{
  "n_layer": 23,
  "d_model": 160,
  "n_head": 2,
  "n_kv_head": 2,
  "head_dim": 64,
  "d_mlp": 640,
  "vocab_size": 2048,
  "activation": "tanh_gelu",
  "norm": "layernorm",
  "norm_place": "pre",
  "norm_eps": 1e-05,
  "positions": "rope",
  "rope_base": 10000.0,
  "rope_fraction": 1.0,
  "qk_norm": false,
  "attn_scale": 0.125,
  "bias": "all",
  "tie_embeddings": true,
  "parallel_block": false,
  "init": "normal",
  "init_std_qkv": 0.0197,
  "init_std_o": 0.00291,
  "init_std_up": 0.0197,
  "init_std_down": 0.00291,
  "init_out_by_depth": true,
  "optimizer": "soap_variant",
  "lr": 0.00697,
  "beta1": 0.95,
  "beta2": 0.95,
  "weight_decay": 0.022,
  "lr_head": 0.00943,
  "grad_clip": 1.0,
  "warmup_steps": 200,
  "schedule": "wsd",
  "decay_fraction": 0.555,
  "decay_shape": "linear",
  "final_lr_fraction": 0.0,
  "batch_tokens": 65536,
  "seq_len": 128,
  "doc_mask": true,
  "train_tokens": 245100000,
  "steps": 3740,
  "dataset": "wikipedia_en"
}
Each number is 128 + 24 x the weight over its row's rms, rounded and kept within 0 to 255. Layers, rows and columns count from 0. Numbers have three digits each. The size before them is the row's rms in percent of the matrix's.

# layer 13 MLP down (transposed), 640x160, rms 0.268, rows 121-164, columns 0-159
097:152110141138091171101161098109106105109111123068121162099104119098127139103095130155138157145113163166124139141150097135146132141136106146092121149101161135150116145150116139103145107151112163136100130125180109157064138158161143157122138103140127161125130108107091147121098116156074125127144126127122099127098157125149121124108110082127114123109118142107089152105143158107158158151121099144104108111141164157150099122106157143100126157175081093134160103172119109139137125137097086
106:125123086107135082131157121117106123135121146092140089123117164118135150122130142117140119141166128136104155119137126129127152141083153113194116151148083123138118136136166139132097109103142104155099106163117180142128139127130124123151134117154085127184083140149099157173124132145127108150159172140088135125114099126143143125124133116123152111073117120146126114102121141099116156108109121135119120119147163151123166127142124131122183112151113168079190138077113128136056097107116153
102:114137152152152107119142127179109083089136164116110102148126100149121162136149107135138117144163172126118116121158130144138151149160133162172124137109103162080137198125129115096122161117151138133121155145139133190122122136116102064129124115151118116110120142165151132106190166132099101115140086102137153124139173100100122115169129166117104154163109146128090142124136133130148163146116110136106150100118151174108102110114139137097134128090099126115122093127164109151127157120146119
098:126094150094100104156145114168041119138153113095098081118152113085171135126098179149120162143103122124180098149127137103152142129116162156109154132113163115120144091157137126139093138113111089160121109141137115125155144151160150126151156121124132137125103111122113157136096106118101120136068118158121168136110130118119100130098115130134138133146146092100115144149134107143078076102119127141118108096135138150114117112123110102080145138134137128164138109168108174158134116114116164
098:122111164138133140139098144123145119167172098112115131153125124135113094097132156117145124150137142142150113163162131103153172121111136127106103114104105161126133122158116102116141135130127109143144112158109089114138172159154150087114116112087123122109132093100135160134129142066122124102129082121166182140102150098130139127115118162127120130172174179124117125137086124090110131037098105116126148120136157153139138125108136140143143112123135124118139149079100097120123131151115054
088:113123128148106145136086125108120135170081135117130102135136144123131092178095108131118112158124126151116143137097113125143099188116105175108142122115102128158157154094158167114110149095147109171081117094156129123116127128160103128095168142106145146166081096163148117131155105166100111181121092161123131120157094117149080134098135146105141125080139096118092152141120142134117095170132149127133133125123109134133124120118133163141152133113091159113093107126106115128154153130188151
095:092124139118154110167194158166153120128124137108146163099138139127132136079123146129152129115130112137090111099139155092134127147109133154125082139113120145117156145082137153143128133146135163090111131137116124126144137163118152106162079145161106101162099113159091120099139125148117152173133107098141148059117140139101141105086189115135146147095144120093153130121138110152183136122141147131148138093153139141095155116107172075108136127150115128141099164101126136159146131118145151
113:116143110132108143123104147114145131105139125129108121096117157148131072158119085112100093097139154101156109131097115133133163130136108125107124134101119149091105180136160188138161143139131165086126115149116138173122155125138094109090119115130151092129137137113180116125159115112154137132119141131186130122126113163130193116128149122133131123138120123159151117128109143118160090149158146145142093141131129111123164112103140118204106121109156154149169159098090110125092080078131131
093:113098127150097129149098121100140146125125109079142097125122148145146152144116137102147074102130100123131177110142114138160141159129147147099148158102145121157117165126144131154130173107094135121134146125112127138108156082120153123113111133076153117172171107120141136061120082127149083131138115183153122128107154169138104124130163080131151145126156141083138122107143142130144137149156144138120103127173141132127168150138168167106108136142153060134144124072143135131115139121125147
106:125170161140115108151129120137157144112110095132119122062132101119181111117123136135109110171166117120088154132109152104180104140129128148133115118101114141112120127141134106122153133113157126111103121165101160064119106119129165141123171144129156107135140113153117126112159180111142169125105138156127064153093135151153144119131143129104113103146169084102145120127121107121191157091120143127123142151161119133162193132123133151131121141094111155130098078123125110165154124147129104
098:146076104141120100089070155113099143112144124125134129127085122110137109139136160144111158117103154127161102130100170138112126155136135129149086154153157154154117163175100115161103142104111169157119104160122140148143086133068096152126138132140184122110130117173128123113139147093142123120116154113108144146144145130141123137111135086177111089116126122130181116093147097122121201165131123136133139123155138131133142123103146195169149139106126119149126148152106141121137128143120094
100:149106147133120117114142108142113085141116184136142135123124147135138125137100142097127118132115095135137152125169108098146115143099098126166124104087128134052166098090127109116143148123115106120115165101113105172115127175161146116120091151123100113172154148124163110097086146154092136117170130152089084121126154166070105167109112055130128104148122125170131162138113126102141132128125134125136139110157106106142128141114147127126094122143132103114126109157177141152151090123132101
095:116126108106119119083116150140125105135147128164102129109110117110117125130133162155133114203072114111126091105147074116126120132110126114129134140120146096137110099117129129140145104103127137132163116149130134168107062139159140137105144132131146134103079164095127149129121136110136107096136131098138117085147088140151125141082132138106135131090130194153149117154146128125160108110119098114136186157099090099161129083153139117152126096104122095157181110084110174123129125146147146
103:091114126157151131160146125129146139106114150165108086133089115125112109172134135127107109124104158191112111143116089146111137140144140154123135130140171111108132145108115122100142178115132096108107092113110177142157120132147125172161140182111106115131142131156088062145100164143139108112154170127157135162124101144163130119169093127128103134117099158146183129137149153141152146138111090157144142139103104155139152106089119138136123119096170129109082098115109134098137151117106151
120:137141132120119102147109089141172113089133110193126097157113146193132177137167127127168092117164085143131111109111149165132125162133137109154114117116148122134129140126147085106117090136141164143133097093131107075082142132094139127173132142120148105132135119106155098122113089103100132155114150149094141133155143124141150099143084090124122159140098133139150129091161158107131133112125123137117182145094123132156118116095159098127158130155149109145162122075126105120139144146110153
107:112126121120113129097122128160127143171086103154122157148114161146159146140096124173138104143145108150170133124142139130079116127136126100135127084097172120129139167142113159119133119093106119136176129098080164127123098134179107103126110143119156104085094101123164131127144138152120080168175125086144153141104134127117141097117119083079122095137104158115126137113146121096109134142157117142118136154143141127135103110140078138090104117124092144134085107105126138065129133114113173
097:158112148150174133147114107131125087116129154136138139079103114099151088129131103107189131125124116149076121090143155141146154138122127084117095147135148126145185104120121162125175137137088121152146119109139131124082106174105170156118120132122108148143098090102088089108142174146113138092110133145136157131174110112132138129115165129173116142125120107124117094084131150145113145141120131082145131165125110118158148161146122100122112172110074122154148116102153131144138144136166128
105:132157109122118131117105101126125144121130130150132097089168120106128133124108143110138090134120133178141142147157141146148123121140119117184134098142095133138066110166086103132136106127099129149108136089120137129119153184182131130153109146103099122155144137116191111153119101117080115148100164157124106130091145104081116161104136104125098160129088134144136139140131151121142127166114132111096111129102118125138114123082110143140059161117119142079101089107079169136143140115142135
107:109106118092106105120146097093143132165129104106095114164146140148102154167145128144165164134134161106139134136142178125135093151157095127104138150130171147111142135107128156149090127123146069118129103126096139108133123141127116115112157114157191114152141111118150117123072099144130136118115137102122147158156117153134150175161172151096156139102124102165096104127147085128083170145156113125115125148107125103136118170126093131170108154130106093083119106132148134141152162099132156
096:097128151157164132112134134119112144154173103144142122120132115169140124125128128132067107125142103125119146152106102086149144144073107079146131109140162164159109129144082155115091128097105085111146124125219156121130138095063141099138150159106122122143059113140145148096136138125121115155143176145131149122151090130126121117117099135129150142122132129140117094158130135137132132111157156138106120098140121144124107150135119187174100148159130123115149121097121128142153128169141126
095:140086188134158112096109135126112114121085099131100125154141131139118164148139157148119108156083141178097120107119126128139120131122087119196090123117160113126142110111104119100140119123149113101133083121100108111110102137131105116093152136138149120102139123168092146146151119079191098150111149151133143138127118134099113117116132109137140125106145126106161133122150132123178149130129107096077171138138157107158175123107132159133134088132140088107164126130154145162144145188145098
094:148107120113108160148113190088121126081092154126103133104156158135128122130116136146142154117162134140105124093154103099083099128112174111102124168146174115138134130130153135121117156158126148143084107154106153125098109133178151089138105094141112115113124113128141120112145122155089104146122104156117140104043079172075145123145160125164148130119131101127136110123118117108121081125150099123106105117096104117120152144118140148108129087150097162155102115139129103142111159151121151
101:130125093177153080113087127175106122127090101114157142132129084096161093126138138092135143130122119117145115111112141122156131173142078162125115180133170158108149147138129148104138098129111123157140115091070146148176129131136154097106085127153136139162136139125119138118106141119120076113143124104119102127138107139086161112122137161097139110125147111108104090114153127150142061130118139118143145097144154124084123159137125084104114136131112133130068152139132177126119099120132109
095:117122182159112108111167128153109130108140141126092156126178154159130130142158124118162125106146145104091131119096117125152101142132140084118136161131133135137146137117137133151126168128135151149131147092133140065143079101039176141132148145172167132154169161143158117128143121166158128149126171150108168102114139121140138145117154116107110127148148144102151118142122136127105125150139123126111155107105147150147120112120128215148114144109159125092121134115123157116138116175159113
098:123150153107137109170154106138135099111091151138109113121129161104129126132158157153149154112128123112166111122148145155151147140106076138117155113118123170150124115136138137116117132091112178133172079132116139120164145116088189128088138129109146140129106149125129139153123103124103128147101163104134132183127133147141109157108097137119111139141154107110126182124109164103106105096117098151172120156124122157089148131136135117096140178091178124155191161157163075117121144131111122
093:131106134109151081118154142130104096187092132149112146106155123140139138121135130135094125157108170180121120114161108119147118114165144120100145113137078159133124131144147124139110154152116093128137137173120166164153151134115116162099109100168116120108095098094122116119109150128083139126169142100108150162150112114168104087091104144147130131111122141190136111138142108096140133098101158182138142160101112111111162126095155118099114161129146174119097101136147127141116160149117083
105:123134098116095120117120108136140139125108158086131157088108122123107085161117107123143112144141080102111079104078104138147091158164118129101110089093107167117132120137131133133158108071180138138146144153103150098171102138112163142121125079170146115176103132106125121127163130125104126095104186156094136139117147108134129147112118156163088145095128149131181145143126122106105130154121130144136186126124089145155125135131140129126091166098151123127145116107121142112121128154134166
097:124103122145078137141146135150146152100190148117150141099120110118106129135093128093132113096155136171120118137135161150132137080120104135130170134171105125161146157109144118108200117099122129124145097108128097118135121113123121130154116134148137110160080153117125143147110130119135152147118079140080153144162073141120099111126139145134072207134146131134061156120121113114113150147108168129111143093105158115129154148106119103158106132111113131138108154128144143134120092137099160
091:105156113155129100101129115170104134089120147125142163134108104114131135200137103142125113158107113144140103129079141078161124122144113168122160124111116097106139125123134147119156154129108128080153103094137125110143128100137127120108139125129188108199141194136149138144103140128133117140112136167177086132131097134111154144165136130115119155156143128115084133153092135131133129115142072104161132118065090084134121107134118143149118137117116103133131103161119115163158119148129099
096:146118082110130123119102134119120149151125081139118141122112127132180163144104120118170150117144156128129151116135136127112141094155112105123096109118096102171120137158123138134125139121142113142145138154078115118120086155113153149123152108122111068160137106094167177111132120134108065130108131112132129044140083159087135097104088095136086121112087126126104141119126106103113118137133062106120119152090127166082126113134122127126142141158104129079137125119128133158152155137133105
088:110174116100119118110122149155105151166138212131107135124107138101160086159116114101122132091135119147118114165142127112102126096170132134140141128093100124142105178116131138102154115120097151151082135158104163151148133176116116170138140150145108138125128135125096141154135092148120128157099141131139117155130135145168156158103115132101071113130136124127132140163109132128102158128113136135106131145139129175147115173113132135135094125117089163137181113119200091092142110132107095
104:125085147144145132103137154124123144170102133116152175105144123115091118136126172139148132128122140167157162134166138127161172119119120124134100127149130110142167133151157146126154134126118121131178111145125136145118138129032155141092164098128102140144090129108161137131112121107086131147130150093145105102107113126135111154123120117180111136107117148158093171087139126168146117117129143131084098163111141081104060153143121126138127128138137137134098154093120148137151099085097111
088:167111136131124133136131135120120103158168145185163151139137113126111162146123170114156169102140137132150136153123139125130092159136114172177096126147170150145148135127131138149144110124120147105126093143129123120156137124144097141109141132120145108132111112123100147114062089090162068148104104122124114100158135151131137114135137162088141167113106118168061129148149115130154096147153107143161154156100173132083089117153121106123126106148112112129148143104073138160105135138166155
108:095094104126118131151127173133106141137163167129119141150127135121153107110095125159100103117164136133152094105128103138097135069106140120120109108119077148130128118119134131075140120125144136127102078134089159111144115130083117175137125153154108116126116177148131145140120105121173089147143110104115150141128110188107115150106108146168093140136151137113106092146187127147131124148114151096141147160094198128101131161173139163118075134111122125124122122108132135129101116157156145
087:167111129124081122127131171135140151171090130100129093138116085090116154156150151146136111133119136128140160142108140149154130114132102119083102124103129139135108136139120116119099098125118114094168131138070115115128094171118139125157169127105096152160153124168146146146125144156174064140139103124084081131134126159129115122121158155157115107121122082130104120115130100122173146179115143103096112121129113109112130108136070161151126133151166131130099117116102076084132144128118095
113:143183114134131076084107103146140135130104117080146167105141129114144103106158122136137135116116131120176118131139109122152138120091091148097087145132108147099130157157153095134176132128120138107104111137104185119174086128116126096149136117119174110127103084122137115143156133120106136156116149133083157101152091120128122188093123122145184106126127145130139151136143112114151105097085109143115086177112118147145107142129167154086112163128134158104121109161125111144133130148123094
106:100127134092137144094124120165134126139106114149155152057126131137131152100105118101147159157133108099105175125116125120137104126125108155125144103140158125126163181119153135147127111114118107115065122144072133136132149083127143120116149125119125130131129088083147100139110151118069125159191075107141143143143135103109135119137181077168150107149155130129138118108170150082125141160129118175112095148096129110127120109143144140121099112114119135082157153143126160101128134103130133
104:134141145138101110136109159136100144138138165150149133102124106148104175131132091099151073139095155111126128108152111121119123100148140158125109168146138107097147103121115109159142133151104134099127171131150126165088154121147120107085122156122159123119116115134124133097125131091146110121187157126159152137093127135153133102116086148134111126120138130175133177168134086154136128152120163060110108108133138119101135103133075181180138137113105150148148088093133137120136077108108148
100:099101155136128168136160135104156122124172138097129106079124147145149136126102132148170105127118105166102142087100144150151148126128138123134127105131116105136158162144131098105116129135102117135126158135147160171107137108065090165138191136118153125134142134115158156080144152113123154091164110134140161106145094182116085126153150138159115153085141109169118142137119196102148125121150135131107109116121153121142158082143120158148130172135099137116172104126149116116123149128142147
101:073121143116131114164145153109104092147135099096131135146144136096126150138110140086113132109098129093099097123160178137094138121125114160093159079110160104115106155126146132117108125148103125094142166125149140110153116090118125132066126135137148143101142130144125126118148109127157190135140108174107131110169121115096140121094121149092096137159141084097115122144095123153143098108115123153142095160110154144126069148191147118150108150127112122154142094091114126161104124107122097
101:105187118118089121120164146116085096162135124170106133114104151123129136117094088132101136113141130102143145150165113102100148116138146119087140081153168148121125119143118157164130116173138102130145124104116123145118128100169124151094117129158187131116154163097156099108140100128127094103143084111159151118136137167103155120151120145142171107147099115137122175128138123135127123118102107151118069107128141142162111126126153081112113099137119111110153119139124173141122094068156164
101:180107175150141093080075143133137120142155135098112127141149115134118142130131147113141146105111144148122143100139155155137099123126155134150138140141184124141167136159085106145109129137114150105132104114143174138098144147097118088105095114133149102105130161089080155112106144133142137119127126113151111118136195121092101087133106075169135122133100107132128141158103136151069113166106144143107115118119116142117093137164142135112127107100148096157123160134086124174164135147098153
122:088126140137146129152129114123096114145187107163143131140103175108116096150109109153133126169117139150141120127127109098145108085127121146112124153130111169074145151121144158098164135177117137139104116091147109108136103157065147173137137162177131156143102164147139095122086097146182155158129095115136123127136161106114145128114067161116123094093127106077146148108127144184127145143142152143120102128116150128099158166138109134112170119140125117119137126146115138130108132143105127
102:105144141123133138073112141142174158108151151147121166108113098156142139150103140125142087138134102121139110128148109150083150135133106126167134142125134165121164156165111186149093138131110133147109165125130181139150131103107142141150113121127155152111097101170120155116119088111116119132158096132173126115106122142116175165159137138129120160144170120139119111118166147118151166132130119108148142130131197131135156146143112128145121147139149076147096050146130151164118098162128155
# layer 13 MLP up, 640x160, rms 0.263, rows 122-165, columns 0-159
100:155096132142148123131108119081122158168119098119080129115149092116135168076175109124141107147144087131130102100115102102122169140141141119132123135117134115083148120092139126150158128202103139124132098138094135137141092107157122122124161130137142080105122152106090122163176134146122144108106158146133159104094135183096138138143105159152134108132115137087130057154115142093141126117154148133115154136135110153127129163117132110125091111123148128147134180143124141120128168154150093
104:141117120146089165154140102143153147084124111121216100113171102137108121123170113115119144140149147158124121093122148129117165126098104131094116146091149090087110158155105137123132178130147139108149146144128142147142068127125096136130118160148111112121153127169149111089146154146111076113119143105154113131134160124126134125099102099103126150132084148115110111140141156130160131109160125104170117148092135163108147128095126187107129123166139169081151153133111104137135126147118120
099:100112132129122160125131134085166094142155121151151122126171100157087106110159078161145093144108126183142141125123099145099134098122090101121120129126153111137105112070130151098156080168115112092102174153138171124114138140090087116133116123109160117156141126102144147135173149139099153148089127140145131131132154142118152121137177149133139153119110137098129102127157144163120174115126135068113151163116112136120126111148131185156076128123107109115106111090138121141117145136132118
095:140097113104112114163158147093124173105142111123180119112100114126149147141126137150085150081107112123104109076153145120123136140116102156108114118173106142095087110133148121156165147117121130171111111114136150117122134109134112085161137145143109159138129098127151151131156132156124139128164159099106099124091127115122136137115103117135120113100101118138093128095151099144151129140091183111148132139154156083113146136097141119151123149129113175119163087175116170165121078124189160
098:136149112130160106133157116155180144111166129153105126127108092123102152098119130121154150124127141098112119132154120134119092122132157112127105127146137132136142120146081134126120118162097091085157129183114107122154095109117136129190120102138141081104157147080098120130133108147166143102130141087114104111073141145110160156156136080140107123190113147128190140095162104148102142117136126154120139116162106124136129159141154151086104115152134077147162130131114137139097137112103168
101:133149097104150130096135141118130101133128128142134153149141127105128161148148139148134161109118137129128145158149157133100155158110133175134098111160116079144114123149097141129127158123144173097145154140134121120105156139096063108117147081150140139166101127132174110154133132109142166091156151130167080130139147117134195132134086140097103105125112154141111105137115140112134097157135104110122111134148122069137124157118115087143082123097103135082125146127079101098115134081101086
109:145145123093093135104127171135156169162133100136143138139113181134148156122109106112110090120075136139098135137151125134127110158139115133130168092118121103128124161186105154119165089155116133125130121144121142129130124131132103110174109144157077119126131113134126086160153071140124136095119108096160165108182152128119183097144158109130116140142128126143103079151157141100115160131157108152120128151158153120170131161102113165123084122134111167148084095117098099128122132129117129
096:142161134090167119117117068139128109121131118141110130143141163124133154107111123107157120126151078137141130167161157133097142142088133121127143124175119083123120099130128154176136106127182144093070155140175158112124120104150125107167146092166070076101139120152132115132121166159136133147097096143117120138125122100144140160079147126134155110136116091112100121118140133099112114120140136132125126168113168137124161089159176085151137111185135145118138131135109121111133146138109138
107:110166131140135161135082120124138153098125100126137097099113114152162136087134122152114154158145104097154176192116148142176156173105114121087135103122092111109112160118113130126135100147150124134154144150124113116058133151104113121135105109123159113167083130148112100153117133114105115151140173128098148120112150092155148136164125135155123111142094090111158099131100122106115138153144119176151112100116140115101114103111100175134136089188122098112130154154120109134140162123132114
096:132146089112130132105141124104095125166146097175146138092114129107107128093126104118117084127126133173145148100140127135099125163114101158132125106127164162136131149136131116101132136105110110116192107158144153127149094167160124123090091107129134105122164106102150122125134106121078110143115137132151146105114122102084114125138127108106114102078090175118185142135179153120150100189152160157136133101088143100125135183087156106146133114146121116094128142125131129157096139148142131
099:130127153186099129116160155126150098091080132115145125154144116157130100152125126132103085097133105101099164143107111115114126117101100127079146127123109095120129132109103142078114108135161138086097119101129136151155146151128151123129129116202136127137123134146110119121141166118146129082129132187089173136151168153142118100122160151148086138121130124093168128131126108149075140156121132147117140113130118143083101105115169115139107125169145146164165116135142143170138102122152085
096:173174125115156120186126150141143107130131081110096138134108148100130130111122098102095096107153152139131115135100108120101158091149119096163133136172103109158115133131104091139154135142131117135139115120125166109121162114098122138107153158155111182130169127196088115161140105178119130100154095143155091164125135124140144123100095102114143170127152111087134093121137130114123128122120103144138090117141077102157136161134127112120128166145148140110085127150114098145109101147171117
098:119139146176154105110168108137157119158139105150111122126135132148098061115070121137114126136114147135143127116098125144100128145141150175101159133143155133131159144116168086124130139117131135106135118126157126151146111172133149131117124123078179103101121106127071095145127168117100149149107130147166129105168115140117115145129125173152155119084116106117140123064098099101103103163113079140113121125145149142148131162135098114168124130124077134120097124158148077105160108119131116
107:115113150161099127135137147131111137108099109144116136095149084125129121143113141135131147119110130109093090169141144146101156149149110133123176124143138130110106084121110134106104150079113092186148157153138112127119137161087104103198150122130125180117136106136168132117136090125133134125122154104129110118160130130106148128098145099128123136117126106133129118049093127159154095092145161161101133123131140074118067148128126140150148106193129127129105141111108123143156080123154128
102:153106129155152137094122142161129108155105088171140139130117157129129149109089111122110055151118075119139112117145139106109138133151146167114173124126148116105093129146148101141125144132133107139132164143063155107115092146157108105132084125128139160105100145132136119137131161116133128183180128154151130136138096115119082136102123154122095113156124135152151121112139182134098104101126152166095101127153153141122120150117158171084124137129107133147104140106107131058113099149143147
093:128153141099146141164116137107142115125121125132151105113144163142177131157093131100104127127097195125123132146120129129114152141117155158071074090163102087118140147166110145136151158131110165100119080128099059123157097165110145127150133088133103151101092134116099096118111160133147127121098147116095134123114147108127133174133151165122136141103117127135144130168111165141151107186145143114100122134108114097175152145115133088113133116102126148146169135125172127098124134119136125
100:174156134137156119137140090127157142120100099134141177124129127089137093147177156150123093117113115165109134126117131161122133115122141113112135127129107126111122129087095151145121149114101101121126157113138125116105098135163151131105099123115141107145092134160119124135086082156114123122090151124098120102123124131127107098145071147164108156160109187131132077140148147140164113141135125141102105152114133116150147155178132168205154163146063135107100111125133104077133118117121107
108:097155085097113094143189103084112104095126115113147143142109129106125157120102109139117124136132148120130140145154131090118105133164064125151183168125164121092130140102164126147136127132113124143141112103111154108097172142152113100155123140140113150109132101121117085159096154162188119160101164112102112118163136181147160153131135150109104141111146108145153149111125108113067120100124128119120129111101131104140145168089135101127147150138151121166094085090125117129127147143124130
102:148141127152140132088102108123175119134104142098093152132157093094110137130104156119122139175106124117165139116121144098148151127110116108134125154127105143090096132138153173159154162095115094146116108158103099092191128065101078135139141136159136128128135137170127103139145174167089132105138111113108165133106116123122159155125157079144151098120150154144146129081135153140162181148134133134156124128091132093165101122118138110126133134098156103114154144108117154132171136114135139
097:124127082141112135126118100100146105125119154143088162120123117069152133089117106134129129119130114144144160111109133115135141115122122109125129134131131125121069163155133140113158105120128155138110139176077184147170149130146159114105109136135128144149102144100129131166137149137121172115142109153161146128123172170157183120147116114124130100125138119115160144126120117067123146108126120131168098126118118106107100096179092127121150138111161109143141164148146113123043087071138146
103:123149116121117081106135086151103116139143132137162155150117131096132097140094114100098136149108126158125142141117108166162151121160122148132155087143092155106117120156078113121097141098103096126126177091130128108179113132109121163101121101127110081122147136129128115128147101136140136111141134102117103128149147099165136099152096079097090127142146142150161107142129133108141193155100148133161153139148165088164146155119145126133090127141142111119174070148095159141128090119092130
098:143115107114141124117163133047098112122116153098101140112142121119140137166111130114136127122144135130079163143102130089103103140162146097128150134154113098086133145108138130124139137148156121112122106135131119131115114130122108136148118093150135111171176134181125095158140138147150116116110076131106115114129174133147114096156133095084051121143139179135155166150119134175148113097112114172126134116112123123154141181077119133149162128163109137130126154145143148133129124073133156
105:145142114108166102142120156097136124127171155145147146105098151104171156091108114164119130123144135161180131110089108139176138095128178111128124140137134111098120103107139193089147143116134130122180124132166125129133140177107080142166113134115103159093086150089127105125159110108130137126160146137096119127127118139141128126096162134149159146139105121135122144090123116114175112113172127148126114131115148103118169143115155053091118124140151124151155138122149089146148128095132149
099:161087150127134130114105178135113114142133098085103137101113148125156173158075085112126100129157107135135143170119113146109121112151122133109108122166137130134141127144075131133121154160128119162118163133149126137161127115111088119168131164143121145133167140119111106097142154115107137095099075123084151121135135123174155100166111131136130098147130142150130082123085104101134149104130166113122139136135106134165127111096103146163105100134105161107131054113122134151115115070153099
098:116134151097147164078083150146136134118133163121109156194123131106147093128112113131125097107135131124135107169146129118140123112076111126171163099125188111137130116112100124142135111096141130143100109111174147061138139135120164109140144124108108113139166099124108162159137108146139131116177154134129094135104139148141158158184145093095115108139112128117120109094105140173098135156145095095105138091117115122179114181153128144141124092117101118140138156136120117129133096123114158
096:149136149150108122162160169115161143155102129098146086146150088154159146097148096133105111099156100151132136092106093112118153128106122121121127103160088146100154126168124152146128088111101142131144144112097166109166118100146089081151135111144166136150105156136131101123094102150113142135075140090143113127170155135119161153106130148164085139125149158147163105168091101111133134121108159097142126112148133130127120130105145155108136093147103113134097154141069115144164138107155133
091:147130121130162107155125102129112150119142142098108071150173118096127099121127160118133105170139161141126121158118142144145110152116107139123151131183140126111131128099132168165156108139089123144126183112140119114164123128124118136107154171120133110128122103160109138170088140153084126126139171168121139114087144140106122135133097120159122092090155152129128123089082090125097151149105116146134100065111102106128159144163121096087099087153139159095146160150100139080124124134133135
093:159119109109146173115120125125130134132171098125147168115156127119145106142110128123127151128132124124123073128158125110128096125113119123114140105166158131154134142153140136130149132074142137098120126120153126184140078132128144100149096165082154128100155116141146134119115138146143204109174082120118095142118126143092147142078129150132133115104137158116155133114106102128118167070106142137121143075160160134094160151130103201147096117109103119150111103143124139123166149140131088
097:132188105153143129135114130146163140135155105144135145110094139158116113100096093132126147088095106145098117148130105161200121146120178145171128127111151150152135154133078107105132125184156148116128158098146112125142141111110107162134142136098110201102110136134141092119111103177085128145130119120117104139118132109130142129155133139137083136090153142136114110116166113165113136112131126154101090156134165098136148146135133113096094119137147116107137102110162131151081094127084124
097:145109135166176133120141110124127118133104166139132100129169145153082109134084169176106142134172166139171141136134099115127134127101126175083132115131129160110150080142123130145115150189122123127128091121149138105130120115157195150142141085120139112142101129140139102124112138084132111141136155134150118099125094150108114124108112081165136072130135148102156149093104154111125093140130147176145123106116108081134133087113122150144175112156149119131098129158148147145116134117135162
106:123154132104147122125124099117117090078139088130066093133143126139127113123152129125116095096113137099112129137126160125146087106125137105093167086096114139121137173089098167096136130156114103139100145136128109110147103119172103124170114154092123091142129149115136121149181101156148135132141095114130149111153105119094118088115119112094132140156158097134163088159130126069123134156099148150141097104198112157138132108116150114148128151113132125146156100150123098126092132140154093
089:114104109123139114168106080148131146105123100096090172133133138099143152123130117136107135168163165110100107094134143116153112129137131175122130165187117104097157215158135072115121118171125132131138089094081119137144140146130125122122141143124130112122130137105163093155126107135133117150122118111138116139084122130128146171151125091126137126169125135089170088132141151156139107129122115108164146156162154097144119099116107111091115081148126144089166132140111100132142104102123139
107:131142148165129121093137093108121103086104098108151109110149112117075121142112159120177137136077129109099131167119137150150123149136119095150095111171130143144099123117075117136131113139104098122131172141131159094135115100147123092093130123098125157142144068097122127153112103122099160162134124148173122071150163061117107150145141143101165091112171097114127157116120128135115139145178144127121106089172075128143139117145148123135135105143103119138130143141129130141147116139104135
092:124130131095101139176134125184144124131136145122142188122113133140126126107119142128110119092103087119115168136102113118140133111113117123090117171106147109135119110146157172139143143076153168101119145084132119156090141082130113138142100140144110095087166127091152152111120143103153122134128143112193136118158120117148121127141104135157146191094168143128141083159094148126138134150083105086110182123164137118131140127091088111153087113121139139121103121146125153112143140101102134
104:090148125150134118146127132118125141127151145132131174159144117133093104140168136132089104154088107154147134156143120121142159159087163156147088145134125157164090131155165118174098171077110137126080099168119156127106136106119183124131171110113082124150119157144113134165122141142089104115117182125129094093112136108122180124131095133119121097119114131154137142139091109135128092115125147152149127170121142109133094148129168118126103116112110132104185141129116152134083111121104116
104:186117144101121172172129079125120152138121119125158123141170140148115135127137167133138125133096130117135139172138147061094123144132151163157097132131124122118148099120084163146126125153161150139134141121137127103113107118120118098143125099128067099121157093125145126120081161169189126109124131173091138097113136109135141095090132061148156105155094105045145139127110093142118128125122101108134109131129132134120171109124148141120139120142117129111143110143123108152136115124166132
104:118102167160120135113122106153116135118127111097127152134127086145179101118150130098159115131110108106159100075107121092116121166156165112096109131120138158111108101160167125122149134142161162107147153114086117095131120124100062148157107123130115124126143146093116131137123095081098143098125189127172207167111124131118120120138133100115128091089158138158124114095110126150131139135131141129144148093166155134130164152146134154126125123105135111135117157124173147156138158135121170
093:186165127092154112105095096116140136115124144166125117130123119153171146159142102151089126099155117134070099122132121102148156128113120083145099107193118106145110187133154074096092112095109087150109144122143112171087126116163135124157162130112139128057133144128141145166157119125125129124153119117117112133158118131132115129133139131136109130121144109139171111148127100074109152079091105123108125122101125119119133126128118151146121136160147114122134122092158153139159105103138172
105:098132108146134162099129121105113117162084123165164128117143113139136109144121129162117136105157117127142161124118148132157141148129107083123146139163128108177160137139138118151102112110124117143136102104114117163085121178075111165121139155130123103132136109159117102167136102077119138136207141103158126144123126098181117122127150150131154109124132156176139139108139140083108122134125132112117142076157087171136131119112160137094150113097095095089149144113145155147113128157088169
095:106152155144126126119168144136067111148143149156145105114098106109142145108113104115132144111136146156157146113137152123139151119113088157099183155155123141111118149149101147139156097128135120135120125138121098133122142139144091120165132151175121127115114110054154112190147123149086135136147118108157176132184145131115133120145119122115146125114107118166130103093138113136120095132106178127168093124142194155202131091114128118102129131146110156156122139113135138119111121133175152
099:129131159084112131139078121123101082075127134128107111117162146103171129163157134130102129162118126096126165094156135123139169164096169126111103158135112155109172106076156081142110148117123135147111153146121111118152129137114137102167113126138107125140138107119126102096140155163135106158112107157103116132141165129173073124127132121088121142160152151160132132145141127109116151141141137120114131133108135134174131187143120168130153059132137173138166142111135110088112132142141154
117:157148131150100131127111136109176114131163135124134152152118139157127099080124097162080116123142119130108099138132111118102136100110114158139156137073104098126121103102137115102124165163111168093107111134135132143167105161102135167143140119133126116131124177098137117115128098094168118135138131128109158154078123108132109146113109101129085157184129145072153148144108089139150133136137167124163120125053126115150118147146111124140132125175095135145140124123121173162140179131121170
107:146134169130138146107134157105120128110191130085132086063163167164120159105128202150155107108139096138116128163106122126161142136100129138104122071113127149121139158104131100129133109183152150148116155158149149134071132112100138120158104108141141147104122119131123161167150172116136132158135145121140107139121099124114146149095146120106127133169111101095170117186126113113095101132134146148135149152076123103144119142167126152113141132167134117117118139136113119127118131134145094
094:123098116114144090119095085119145161125134143108165147094111105121114152127105157148142104106139130158104157090122100141134135111135135120141104128123117121135110102095152154123119108159112150113171143171135108161112155127133163098132144114148124111129107129161155134118108131155135136126166158096064136159148117093110147137146135114100162133143125068172195127107101107097118126150120116148106181122094145127150139141156119153141111197117113159105105086121077074128115109107132142